config = dict(
    norm_place='pre',
    init_std_down=0.0,
    lr_mult_o=4.0,
    beta1=0.93,
    grad_clip=2.0,
    decay_fraction=0.317,
    train_tokens=83290000,
)
Each number is 128 + 24 x the weight over its row's rms, rounded and kept within 0 to 255. Layers, rows and columns count from 0. Numbers have three digits each. The size before them is the row's rms in percent of the matrix's.

# layer 2 MLP up, 384x96, rms 0.146, rows 138-269, columns 0-47
103:120151142117147098117092117154128134148120115125117094132132110135125161104086132190109117106100171137096135127146122118124134117112104162118134
076:138134125109127115131119121153093146107129165114172130125141126080139133181115094094151172142127153121124124137158158115091148103086116111103156
065:111146136110144156129191146109167117180092120140106124125119116124103129120120114129112171135109115106096150123119119117128134126099123102103165
094:136116153101159155132125118125119154079104189108111165156088110102141165150144155120114097109146137133134127098152155117107115139103118113126134
086:096157081129137151111128116143138120113152120169116115148168147122151111183075115190119101113149143127118129130125146150126142174125154129149088
115:118123076160151124118126108118140110165127132151162087128136157143138130087119135190096092113118087128150135125135105116150137139131117135097126
044:098149107117162108124096128157094091120131092101122111130094135133122145140172133168088174160103106147123095125105126168120119109165145120096126
112:081146099110145161093150103151110090112082159183155121167071137135093117161111121109088195148128123137133073130102134144105129090150135120150144
098:127132107167119182139126136105114168088110121106138157112105110122149115128149144138120182135090167132140087117120101103155186123076151129127171
120:122154132116148120121111091118148116139127163139103143141167138151197154134114077157107097094136134166132131131141135098126092104151096141123131
141:173119080120093090123118108115124124095145126120134183093096138114112130150115136106147144096084148143070111139127116137108121131125149153140143
065:109091110098190085135138142154115120142153137125107136108114145118138187135132126113134129111074132156114125133147147132083141135125126071128124
109:101155148123147153113135119164139136115141108109109120145109106120138168152120118120119079121134166095094151141123146136135101112124136122104124
111:110107137155122096152161086134114094134148085146163110128149099125135141094115135108111138141118151102125142125133131139122091139080088144154161
087:087099128132122133178159127099108060151117131177136095134109156175134122165123129114112132134088153065164106176122140134135130144154141128138128
140:124140135129114136149118120145121093103121121164127119143121109109158172121164090116186097134097112098075177112158107129152098151110105154153118
096:189129105145127110147130140172136118108135152158161134103121115075144086126127078156111118148140127146094118128122110150099152093092163145111127
082:127113128156126116104158090066101114103135110136103122173121108089097128123133140113134162137140164133151162139102152109144160158168095096101144
075:120121132097072138161090121128148126174101144161137097160112123151118125116141089131154111165110149109104152119099107131194099155169114094149135
130:120146114126090117083165155147158128114150117129123147098135140081116145128130108162136162138118177119098183129165154143097134172128103152144159
103:174145143159156143106129090136143125128139100083100184108156113117145145139121084133113127150169135116112104116126151114127148066116122110106120
085:098117094157086169090133112140167109120139128145102202122136136118111167100121150158119161142095160169105153118096146098144129157114150146154098
098:144106134128114139133121152116149090098161120110156139130182125150090160116138143152121086131130129139098140132111121115179121117132150112119187
090:151141189142116126164112075103116117130134153114099160116150152147184112127127110095143117162149100131142133103166140130102118151081112129156113
135:136111108111149094128088179120112115132104107119157115128092138115169151126149124133080113096114121133138101138148090141154140156107144154125151
122:143115143128131157141165132150120101145144154136145123116129119104172095129067118162105128097121143141159083100176117115134087134112119107128162
113:137124160108138117128117150144137148120121146132114137155114084135127131165090125124119108172126142102094115085200131112117094120129139163164129
089:143096155138136107182108136121148110133120072112102094140186153116099133165079121135127111141124144133122128116151129152178132174156081153088120
111:168127097114131113105084147114127131102160125154087153122106105127092153175122065066148132114138099129142146139137130117140161130143131131131135
101:118132101112089116138141124085103102166131154152114111102151110140182155086083122143113098103137159083150089113077135131136102132133170110136159
097:146117130161160135111117106127111118167196119134099127121099148120123111133131133130157142117130108073128111129095139140106144170125119118150175
086:143096107169154118131098150130114135164136134128160146103131124113102112117157117161140154117114136138119147122110128138146158138138164151126157
113:146069125110128132117121150102115116122133178119116131135159147095129132129118087169094106146135140146154088121123101068146162143173129137131117
098:159135148137088119130123115100174107134116111109129160138120133098163144112125125125154159159145165146124138138116166148100125180103086140143145
138:154126130149133151097138080117133061091152099159129095127126129134148135138091125146133118111123174112135107132118133171082103160099108120113145
093:155113079116125120114138087125122107104129177108092179161145155133126125135117146140139175083154163152160101172127176142097150094115120103089116
098:145124157145147131146121111137096152154131106090140111085141155154139123128125114129085105132137151117112073111136083137157152093093181189151159
123:172176077127135128115137105152117111145102133149144133124156130076151132122170138140140150133127179124096106134115116119137087164113121129160147
093:099168129106119145123102149156111120122146159092112158205100120161149144129129094132092145128131107121171101135174110106094122128118114114146130
084:101121147096128165176138109179133124146077103109107085154088137156143147115132086113140149133122110110130149123099141147179112130120128145128152
074:134112107130148132099140136150142161087129147165126120183116110170126136200120135156094123136061140129111137155088095130095138136091137128127158
104:113165120114140114150138116106116119115143141074154180140144162113111118132121127139133126141124115067125125141140138140107127163068141153088113
127:189097071143127117135136147143112107172143140131124129155129132133106145169062148124114147100124117119151111110100131159163151131145166118115168
103:166153122107171143122125126113166120139118102136128136128122114179126111106098125126178134084152148098153143111157137097114121143161146115147142
060:138134092108158139104105103112165121150128162137142152112097129145084147116150131111124163150114159159139188119125117073135138169101151088131130
110:118106083141098146155131095128131116145130175096170137132133130087116129111100151129161102114168187120140121154140115077117115099164147144091148
135:119133148142129138173117117153099128121106129154158105159103171139137150151144116204106127101107110141135124166155106110118109128090179157148121
137:160083114133114146072143110159128150126149123101078154107126123125123109128120132108162185162155171165143139100108140107097106131112142102146146
091:174118115101131081146151111103106103167139119153177083176106130080137105118134106105098143141106113140132151121145108143147136133106134124129128
096:148142161163133107130044099120124182142123128130134159163124095168117142078119127130136138140160129144169120116104152122167129090124136111124107
106:140173115097157136140101125140149092143105120151138220157114126144109092137123095116119140126132147082086094159107128134098120110100129146143167
104:127156103137116170126132080118127109134113120120157110129086167097126134087124128148116137119147117150157130076158138144094146137173096109119129
069:106107129128095121119129138062141112137115115120105155120147144151188136118132130191170143099145120121106145131117124141117116122152125116125125
095:152099105130165135108130157103153114092145143110112088176120102102136100085094154146100123156169099130111095115116120123141168154112132140121131
086:125118165126085141155109153119107114108138104104093115158107168106111168126146133142125108143104123100118132166118180124118138185145131129082111
109:145063117173105140155142132104095142101147161101155153129127093097135149110095136101165130127086136115121096146141090112116121124115150117098130
108:108119126108142099148095130132122119084142133148173108133126148096113094116164152163126147118119130087133077156105132074132119150129152128146165
068:135145158109145153093131140127178125135111136118172163085090162140169097170131095123144116120063142117134156147099142181144138141101117126146125
115:136134135103188145101154157095144144148174116151179145125115140112168121117136125106091131103108116108161101119138130114113134069107159138120163
088:115142133121100118191094117132126137126132120097157157107144121130157097121112134124143115153104126142135103076116108136127164162120161120117103
107:155133107101101146116116166112147157117195118079149147136114121106163119134138103132150150151131150121120115124145114149085120136114127135122127
118:154136127126156156144118118104133153154140128158159117176132111096168194090094137126141129095124106113149092123112125125180129145104111140098128
106:166153165120135143126148109125117126137096115116115165161069138136147100115089125116105196122110121133135119130151123117100145114137164155119148
119:130147096136108143085127100122128097125138128134159134174149123115145107093143080147130151131169170100098133074068131140108158090089169098122139
102:123153120144136122142120113107131102116099098117146118089166119100136113134155099179112123121168186131116124099164122097117159133121110170104110
098:163113111127114179136114153097093112135145127134144141120143164120130134102093076103122135131123109161121095125132162139135129121099104127130098
087:130129129159083115151119168100117129174149123151203097147086122120119107121084162164112122097127142122099083154092109094165106144090193159115111
148:132109160097143113155112107146136132117139140113174134147102128141123154120130119076115118126132128115116147142121130109167124134101086129106181
115:150120085125123180169149104135124115132126146122133139146126148141154159112082094174097116089172113154094124100132144146139112129126123155154089
101:159157074091135124109113102162109147143182160149098119112097134116139163125136115099108154117089112128107078098135116078101111154123127144138143
105:151153127128144129088103089125127143155142119073110132136118124148130129120133099104137151164153159141098122133121081104104144117143140120100143
088:094142111111104114122098084112141112119122088134114117142111155201109145120150112111120153134172115128104130112135116090186095180134112129103116
094:138186150112167114130120140134136141098121127170144147094142083110142125070125096129133103119101119129161102107124102118125105125118166115133164
103:141101110144121111151166149124126150187154120116111129121106116116112143127111128119089120105133128121126074145122172114109105145145171155106139
085:127120113086162115161155128129100107129121153091142110129101162115160111128145098121143145082122122128115119119150171105134118130086120072140134
148:179143113163141128083157190138170124109123135164121184115112157119103124114103143130144162102141146147118109148103120121175151117148153125138156
070:114095148131133134117147140098141154120145086127122138131108171116107111098158155094162170119167144158139163132123155152159125147122157128126128
101:116108130109123170105089133120089189143136101083086143114155161148124105126129073125146125096113149154116142114115129125115118135104110168157163
110:142133134134168130067114150142078131123134145152141116122099141147161130094102115127125094107127140116172055170101159140140135092115107145090162
092:107154133153144125164154113101122150139134149144139104121087124120097136113136108146099119125114118128109117118145131087154129112165099130070123
105:121146133125165129127131133131110098093132159156143152178114116106143135102142144133116121147106137122115100137127166119142061123136105115123128
077:151101071131112150088116146126106105078165086104113145114119155127144121130148114115157173140089103132163142156110157146129132138105142117150146
125:121079123113138131139150128130095146122114145057161122108103118114108134139152119079127132130099111139105143124121129088158108119120202143184140
115:121123111150134088081108140117133159136101135099141138106130160101135094103140119137091128128153132112159119139067112166130097179150118130096151
057:127142156079135126130137125107079092108117124118122097132130141090132104135120129121115128185097153148125110127149140146127121140110109150083096
145:132126124107121154092111138109161120081168128115152115124129110090110133170154133147147072108116125137087161102190089102125121153133166182130139
122:164080153112129125098166141148133104090128121089135155125130129098080126116145149069143140158123139158187133137129126129127127126157142118139154
092:103145118124148138142152115120126086116129170128177150128103112135138085167124119119140081101140134115172113167127156105114124123111127112061143
108:124111124122148147126079166114140140139146130108116132164091121125116120100162119099151165102145108128156121144126172086102118130114139169086097
101:107098117123112108092115124107122121129129139125146119117141180089139134119159135154151122119100122112119140087123094137142136134119176156120172
097:117168153098160123134128075109135139177105127110121110112129111119147148098138126124136144125132089092121157134138109135120129121119164161114127
102:135108111125154117132147111105128130113133123149169156141164095127115101118150107126140175117136103110083152108134102075120096126091128109111108
077:114119119120157172133122147116105145098093127141145115133100121125122155137108082107143140151139091096160139136171112150101105106103138135111102
116:099101129105114105141127148123120130123134124132137128127127162104145140115141107142153133156123107150119131157147134126141120134087168112160138
123:144105104124140142134120104139106114087125157141145091135127113094113121128108128168139115094123153140091178114145093135093139124136131123074133
112:109143103162109124123107103100148217138147165149110143140151120142084144081129164121114138148114136125147115158111140081173105117134115131134125
055:148116098128136122128167162107075132080137136119115140116111133150122103160099136120094126156133120141116146103128167133139113119073179114112134
109:150117113134139144121146124134122117128163129128142132137123109133101128146069111152147136127129126162155114154156151124111118084102125100148123
105:134140157127145105156123139158137126140135117144149124113105109091140117120116103164113138105136122111082129129172104153116089112140161118101159
117:133126097108134140147113114089142117104165109139120127163101163159104145085132153144080141149125103131114151175130164107087146155128124187139138
062:135158125116144122097113116147102122143107130175134105119141095108142143097092112125137136134120123118122122114110150103172108107108102118117113
114:112158163146127130085156137127139123148096129117145143116154141114113140170089087159125185162114154125108109078137161125107129111125128117129130
065:179128128112137127103128142125085145089112111157152147122130098085116124144163116135097157187126129095135074115143175133111141116162113133130128
075:132153088116166168085109154132144128118165097135136141132150162145103135156140142130128126081160089153122161068138131111134107142066103101117101
110:162088155109134122170163118129095157143126107089162122104132147123078145111157103110129122168118167136122122096142148134146146096147117139140103
100:107131154134131132112124121093140092097166179068160140093120187107156145112124139169125130110119120123099110119157146130131126180130108110128109
115:164140129115139096150133110137143137144133117152151118105130157146121133138059095117164124113161135117157105149085128106117187121120079148076147
130:118134172118122121104148074149155120094146118123172125120098169115149127109108115130124126123072111080072150140155089117163127131104112137154152
094:124127117127100142171151132127127126174110152098118137154098126126136098156111144112104127128162148125117132121114138133127150130064184112107153
096:143124083129150123128148095156093109118141122138151171157147119132162111153112093178101139134098124096117143092103143160111128095136141172097158
071:165155115091129136096142106160145127135105110114123098128128159136163103153114100106113140124122149110069149119110136163151121115138141140163123
106:097126133088126133104150110086074141134189128175130097139171150142145131147070114119102138141088147134141127160151131099155103110147106101129100
118:135129103139141148104080110173155150102082124116119119099146152155133088122120112120128102102089111116131111081120127108148085149114132125096135
119:089118120169145106142111126133136143142096102126147118116132158143141125130134120162107107126149128059107092106168115129141125103117123131185150
098:074139099150153111140116119155157107132144155125107116159099067088100101114130097116150135105118116149157112121089114116109141140155186146144142
074:195122103120156176138132115168172141096133096137134144128098144095163101138101102134074074109110137134120123144126132138070134119123117140148155
116:125136156111153133108182098144119161112163111092132146156125152099072190154094117094099134140135134149165117144133141112084145129119071117123143
100:136129145126114099098096144109118144128084080194135105117071116096129105151161103156123159138130143115139114159154125192085126148111114130123142
110:144111122160148125119141127144128115108187142119157154088109165110138100152148103134075132082157095112139094132143134115079153144127147138137141
093:128121150158165122153206099112144113119174086149131128129130149128139097154117129133145134091103154149110135122160131125110169123137138115113140
129:137147127131183082144165108120124127133096094128135160136126138124108096152113082099139107132146122153127141154123143121125114136109169139137130
084:145155116129128156146146064135147082110105114156100122159149160151117188141117125133087104136127083133083123096151100157094124166141154140117096
090:149146060093112120130111102137098121143164128092123107114145145098151159120168108118138143125118113146126132119141120134147120112141112177117159
117:136155139108136135106133156161101120142130124129118130106142120108155126128118153117130177107139136184084130103134141095117122160158089157121189
085:141118145150102121138114119126143128089127094170142119166106081091156142099140133142077102107141126133161141182157118121103127121142127134106116
111:133113162149171085128139115131132137084162145072101142134158135145110168163111128161097150118082099128118153080142130120144109120128121089153154
127:153144129105114136144129114151112131078104141140165127204113131147130123089122113125101138090132132116123125125147113138138114115131100146128141
102:117162128122111152127165136113113131131161158133174142129090143139114116179160082135112112126110143135164123144138130137123102094115080133129142
116:116137151139104105141129112093123128110166164148141107154181182131125135152087163131106110171105146098114140129105150095083118131104151136108091
112:121154106138122098136116124142128116124118157115158159120160097119116142141109113128122149125101146142162164172153098064103128149095156128169156
081:143097134142164113159094159135114087128147083105130120099131106133137103126125113133137136133151132112122133097168168108108119101123137125088163
072:104148161096180120124121094104141073123107107132107133136078126154119138138155100123141129132088136115149114135140172107117096106133068155135110